Part of a small language model's weights.
Size: width 96, 3 heads of 32, MLP 384 tanh GELU, 2.28M parameters.
Architecture: LayerNorm before each block, rotary positions, no biases in attention or MLP, untied embeddings, normalized queries and keys, attention and MLP in parallel.
Each number is 128 + 24 x the weight over the matrix's rms, rounded and kept within 0 to 255. Layers, rows and columns count from 0.

# layer 8 MLP up, 384x96, rms 0.145, rows 297-313, columns 0-95
[[106 175 108  95 117 106 148 132 117 124 136 125 135 100  96 132 138 120 100 144 145 118 140 108 100  79 135 174 124  98 129 142 140 138 135 157 141 136 111  72 160 130 142 128 132 100 131 156 136 145  93 133 126 112 141 150  91 144  81 141 134 129 128 104 141 130 117 124 103 144 182 132 123 118 188 163 110 130 178  86  89 154 148 102 103  99 142  97 144 191 164 144 124  99  89 132]
 [126 153 107 128 110 124 109 133 146 110  95 112  94 113 107 132 161 120  99 126 142  93 130  91 116 157  96 168 130  94 137 137 126 122  80 155 123 130 141 155 115 152 135 132  95 151 117 112 146 128  83 185 107 103 168 157  98 158  90 133 105 171 124 109 113 126 119 115 122 109 115  98 133 138 139  69 169 169 155 127 113 158 126  89 162 117 139 115 163 142 101 126 142 142 120 161]
 [163 117 104 121 145 110 114 118 158 125 107 136 127 111  98 135 104  74 143 168 126  83 135  77 153 101 153 171 115 133 135 125 120 123 136 151 110 142 110  97 125 158 139 138  95 124 117 135 166 177 131 105 143 148 141 145  79 150  92 161 126 112 132  95 100 147 146 129 120 114  96 128 153 124 137  94 148  86 143 112 114 140 176 107 110 127 123 163 119 130 149 198 145 136 106 127]
 [127 115 149 127 101 176 127 101 117 143 114 130 115 147 156 119 101 141 146 123 110 161  79 142 137 124 149 114 165 106 149 128 115 108 109 125 114 100 119  69  91 170 134 146 137 131 117 111 128 143 125  95  89 140 140 139  84 146 109 135 146 102 157 152  84 108 117 159 171 130 151 114 164 128 134 167 117 133 110 133 142 129 146 127 153 125  78 155  99  89 131 116 145 156  95 103]
 [ 86 148 165 148 145 126 152 125 145 137 122 120 119 122 116 132 103 120  80  96 103 123 111 143 141  65 121 111 111 119 102 108 113 149  67 142 108 129 138  67 114 173 119 123 135 106 111 156 126 150 106 103 159  95 131 147 152 101 129 128 144 121 140  90 145 111 112 168 127 115 137 119 144 142 146 148 136 125 142 117 172 166 146 128 125 136 123 111 136 152 144 143 126 157  92 120]
 [111 144 156  80 108 135 143 103 141  96 126 140 117 121 122 166 110  99 138 127 115 136 154 126 167 131 133 128 116 115 131 133 182 162 147 115 120 132 102 116 132 156 109 133  91 126 113 107 175 149 117 111 147 124 117 127 138 125 130 132 141 113  94  94 119 132 140 110  97 166 146 155 164 111 166  99 137 112 137  67 108 177 152 155 164 119 138 163 137 106 133 153 110 127 140 121]
 [129 110 136 108 153 142 140 123 165 104 107 188 113 113 133 163 130 121  74  84 133 143 114 154 131 165 123 151 129 128 160 112 124 130  75 143  99 136 142 153 156 100  81 171 130 109 123 130 105  69 126 130 125 144 139 103  95 114 128 150 123 165 144 139 127 102 169 128 133 149 117 125 138 167 164 153 136 140 103  92 100 151 133 100 109 107 134  65 177 135 151 133 121 158  95 135]
 [138  89 149 104 146 127 128 130 122 129 132 124 100 108 104 152 162 129 139 161 128 130 142 141 145 111 123 100 147 118 189 150 178 162  89 128  87  78 115 140 132 106 101 138 122 172  99 129 175  82  77 129 115 161 141 112 127  87 146 110  61 117 152 110 135 119 118 115 148 108  90 141 141 115 144  86 117 158 169 163 139 169 147 118 152  92 152 126 103 123  92 134 133  77 120 109]
 [112 112  85 118 119 144 105  99 123 122 158 134 118 140 115 134 115 159 162 134 148 101 106 113 142 147 137 174 143 136 131 145 169 138 145 100 147 120  76  91 121 102 106 131  76 160 130 139 128 142 151 133 140 140  99 110 108  95 110 104 147 115  87 127  78 132  91 141 136 135 143 110 112 120 126 105 155 155 131 109 129 171 183 150 130 148 139 141 112 186 123 168 120 105 141 104]
 [134  92 108 127 105 133 145  82 144 130 172 101 142 156 196 109  93 133 151 124  92 153 106 127  94 101 103 162 111 109 106 107 154 195 113 112 129 142 128  97  89 137 105 144 159 173  62 140 186 139 135 182 126 126 158 113 146 129 157 156  96 127 186 153  63 171 174 168 140 144 154 121 138 146 177 149 147 105 112  92 143 134 139 109 163 100  87 127 145 114 184 118  91  63  98  96]
 [139 117 143 119 159 124 132  84 119  93 125 135 148 104 159 129 129 163  97  93 153 118 125 128  94 144 108 128 125 147 158 113 165 107 147 125 106 111 117 142 122 103  89 138 112 120  94 121 142  90  92 106 144  82 132 127 150 124 149 149  98 128  98 125 191 136 150 177 137 156 123 100 143 148 110 114 137 143 133 152 158 138 124 115 165  93 138 119 150 150 136 155 125 143  82 121]
 [139 111 167 117 146 115 128  81  85 131 153 125 111 159  97 158 142 138 123 152 121 138  70 172 124 141 123 147 131 118 124 130 114 119 152 171  87 127 119 129 116  95  98 146 100 147 169 134 123  87  53  84 118 149 104 172 131 166 154 132 116 125 106  70 137 118 158 157 150 155 117 100 130 180 102 125 104 125 149 140 116 134 162 119 121 116 122 103 120 166  93 170 148 141 135 129]
 [136 114 117  97 147 176 123 127 148 139 143 106 130 118 126 136  92  68 130 149 127 113 111 103 135 132 109 107 108 146 158  91 113 162 125 131 116 134 133 111  98 128 124 129  97 149 142 142 176 129 111 132 131 140 145 105 112 115 130 134 132 101  97 127 124 159 146 169 145  96 128 150 106 189 162 113 127  80 150 113 123 138 144 109  94 153 112 126 103 143 160 130 160 134  65 139]
 [161 148 153 137 148 146 116 122 136 119 139 101  91 114 140 158  93 130  99 133 136  80 117 119 121 140 170  98 162 127 114 147 126 139 111 124 121  84 123  68 107 136 108 122 103 138 153 112  92 122 108  92 121 139 146  98 180 167 128 103 126 131 192  92 126  88 148 173 126 131 117 127 140 136 133 148 141 162 166 142 178 162 126 112 108 109 124 100 160 146 115 106 154  91 143 137]
 [128 115 138  96 142 144 140 107 114 178 144 142 173 152 104 123 145  53 138 114 119 143  96  90 107 166 137 159 193 122 142  84 139 149 126 182 116  98 110 132 106 127 127 157 135 142  85 116 110 118 146  95  55 130 122 128 114 153 122 129 122 150  95 123 122 104 171 149 190 143 129 106 130 114 117 130 150  98 123  99 107 114 131  98 121 120 137 151 135 120 114 120 158 123 145 115]
 [113 144 128 135 131 123 121 136 148 139 138  62  96 105 128 155 124 133 111 134  90 112 134 114 112 121 103 136  85 139 138 115 178 150 130  97 130  96 106 134 122 186 120 135 112 156 114 127 137 132 124 109 183 145 116 112 154 123 103 170 113  96 146 143 109 153 133 134 133 140 135 122 139 116 122  97 169 147 167 112  58 133 147 140 112 127 133 122 127 161 138 143 133 116  88 171]
 [ 79 117 119 104 109 120 110 109 104 102 148 124 116 149 122 156 152  83 111 145  75 149 136 154 177 133 112 158  90 125 142 159 171 145 120  95 100  92 137  88 132  93  88  86 129 125 137 151 161 109  83 122 149  91 165  95 152 123 124 169 102 137 101 124 132 143 102 115 143 167 134 153 112 144 161 133 160  92  89 133 122 163 120 115 128 112 121 155 152 166 134 105 123 109 146 171]]
# layer 8 MLP down (transposed), 384x96, rms 0.126, rows 297-312, columns 0-95
[[157 115 126 143  75  99 158  98 128 140 137 121 113 127 120 139 118 124  90 134 118 123 122 173 112 126 121 103 164 127  64  84  98  71 107 119 132 152 155 123 147 137 147  95 131 130 127 132 145 182 148 139 147 148 146 129 118 125 124 156 128 139 140 165  94 129 153 126 132  83 117 196 150 125 169 110 151 168  96 140 122  98 121 137  96 145 144 102 165 158  95 126 103 116 121 131]
 [133  98 112 135 138 134  94 142 108 157 144 147 113 126 132 139 103 106 118 109 147 118 119 151 147  99  92 140 124 130 137 134 100 168 118 109  95 132  98  95  82 144 116 147 126 135 141 120 124 141 176 102  85 178 182 119 133 117 149 145 141 173 117  96 126 151 137 135 172 123 147 149 156 110 159 124 137 108 155 118 172 105 110 101 100 138 146 150 150 158 102 103 153 100 111 148]
 [111 129 170 100 105 118 121 115 125 101 139 138 148 135 149 152 122 161 120 116 132 147 133 153 131 148 101 116 135  66 117 163 114  98 126 130 120 142 125 136 102 101  97  93  70 105 126 110  87 112  93 123 148 106 126 144 189 123 150 136 109  96 138 123  94 173 142 140 145 122 123 111 131  99 147 133 155 194 110 185 116 110 156 136 133 150 134 103 132 152 108 101 160 133 156 141]
 [110 114 133 124 139 170 149 126  97 139 137  98 104 138  98 158 138  93 132 119  83 130 138 114  84  95 135 153 133 123 155 139 127 150  97 124 110 117  80  96 139 174 134 109 144 155 124 136 140  99 113 144 118 137 136 120 138 117 128 127 113 138 108 150 134 126 108 145 161 164 145 148 139 193 134 134 106 149 121 152 124 176 107 133 123 128  98 132 101 130 162 147 140 107  62 120]
 [129 156 134 139 163 141 105 114 121 133 171 106 119 127 113 125 154 144 180 168  81 130 129  95 111 117 144 108 149 149 141 157 118 126 108 119 106 132  95 130 128  86 102  97 155 160 133 132 119 104 127 110 100 142 163 127  83 150 124  96 131 120 120 171 132 162 140 106 101  94 126 111 128 168 118 114 138 154 152 127 114 100 148 169 176  91 127 126 105 124  83 165 103 135 111 113]
 [115 159 174 119 121 107 138 169 147 115 121 161 167 130 132 108  86 120 129 128 111 166 152 126 161 149 122 178 106 123 116 139 116 116 162 111 120 115 101 123 128 102 101 134  92 142  90 115  95 119 126 139 177 137 106 185 149 136 169 127 140 132 148 135 150 133 122 104 106 134 103 126 137  88 138 125 126  87 102 154 119 101 108 144 149 128 100 120  98 107 130 133 147 121 143 138]
 [195  91 142 100 149 125 101 170  81 107 148 139 110 112 135 120 129 108 112 105 120 102 110 130 135 118 155 122 142 146 173 118 107 140 145 146 157 124 117 119  89 141 111 171 145 101 147  99 143 141 154 123  88 118 119 127 104 112 133 157 125 138 113 116 124 142 113 151 147 134 178 150 110 149 104 106 141 151  91 150 106 120  97 113 147 147 138 158 106  97 140 108 172 120 131 113]
 [ 84 130 120 121  86 104 127 132 168 144 127  70 110 138 176 112 130 129 174 153 144 147 103 115 136 152 164 135 134  84 137 131 118  96 112  75 140 121 147 151 133 180 141 139 106 130  95  78 112 148  63 130 116  99  99 118 154 141 135 116 172 172  97 128 118 112 171  96 148 145 206 173 132 113 145  62 142 171 115 104 158 152  94 118 138 131 131 176 129 117  95  84 166 161 119 118]
 [140  93 125 156 127 125  97 122 137 156 138 155 128 113  90 133 117 127 106 135 128 113 134 150 143 117  86 139 160 153 129 120 152 117 142 132 172 139 139  78 130 129 156 130  84 156 108 142 141 124  85 184 125 125 133 117 111 132 100 149 125  79 103 134 136 124 124 115 134 138 162 133 120 153 100 126 157 136 111 150 113 141 167 130  82 114 131 146  92 176 112 154  79 124 134 135]
 [113 115 121 125 124  96 120  94 112 147 154 107 123 175 132 194 118 137 151 148  84 111 132 140  89  96 123 119 149  98 146 121 117 140 144  88  98 105 125 123 144 148 144 115 222 135 135 125 206 133 149 186 108 138 143 169 131 161 131  94 151 137 175 149 111 115 106 157 125 111  89 168 128 117 158 133 119 151 106 127  89 122 137  96  94 121 135 104 141 193 149 121   0 104 124 107]
 [103  80 127 140 136 125  96 101 124 113 156 167  83 129 161  96 146 123 125 152 112 146 126 134 132 140 150 132 104 159 133 129 152  91 134 139 143 146 141  86 139 125 118 122 112 157 114 156 170 157 117  78 155 114 127  95 155 166 128 145 141 139 142 128 134 110 137 126 110 123 150 109 136 122 167  81  91 133 117 122 153 109 159 149 140 122  89 104 136 137 123 137 113 135 132 142]
 [121 116 123 149 133  91 159  66 115 110 108 145 154 113 103 134 102 147 138 136 139 143 136 121  91  93 147  94 123 123 124 149 151 143 158  85 127 135 131 115 137  77 111 154 131 130 133 123 126 150 125 138 162 168 139 142 159 147 130 116 147 158 161 152 149 151 143 169 144 115  80 157 111  95 104 157 146 134  65 123  81 119 113 171  88 134 144 130 105 159 124  69 145 126 133 110]
 [135 142 106 125 100 116 126 150 136 107 141 132 119 146 133  93 129 145 138 119 163 143 118 136 142 107  80 108 123 143 112  98 106 180  75 106 148 154 156  89  95 127 130 117  64 126 137 139 125 147 130 174 114 151 150 124 142  87 152 133 143 143 119  97 137 153 125 118 117 119 103 126 104 106 146 139 112 156 132 163 152 127 135 121 129 145 172 115 127 140 125 112 166 147 120 109]
 [116 139 124 141 147 138 136 145 100 170 100 129 186  87 113 113 137 127 129 133 124 135 146 131 167 142 109 159 134 146  82 116 153 148 146 194 116 156  77 145 137 178 136 113 101  97  83 143 118 116 138 156 120 108  75 155 115  86 108 121 127 132 104 136 102 118 118 133 152 105 107 126 117 152 121 153 112 137 134  98 132 124 138 116 146 149 139 102 134 130  81 127 192 112 122 108]
 [119 130 145 146 140 117 126 107 125 130 116 113 124  79 121 123  89 133  88 154 123 145 163 137 123 112 162 154 143 104 126 145 134  97  84 149 160 133 152 130 148 122 126  60 102  97 111 136 105 119 141 120 160 145 130 142 142 109 143 153 152 140 120 154 101 116 155 117 160 110 113 132 151 108 115 144 163 155  96 106 138 138 142 127 100 132 124 118  94 138 116  86 169 123 163 153]
 [166 101 147 115 124 120 114 143 151 118 128 132 137 131 118 117  98 105 152 122 115 108 119 117 104 163 182 148 122 151 120 139 108 154 121 113 132 123 127 132 115 101 167 121 105 103 132 114 125 129 139 159 172 119 150 110 112 109 162 107 124 114 125  98 128 143 134 112 106 116 100 150 102 150 124 146 139 167 101 139 126 108 174 146 133 136  83 143 122 102  90 128 143 127 113 147]]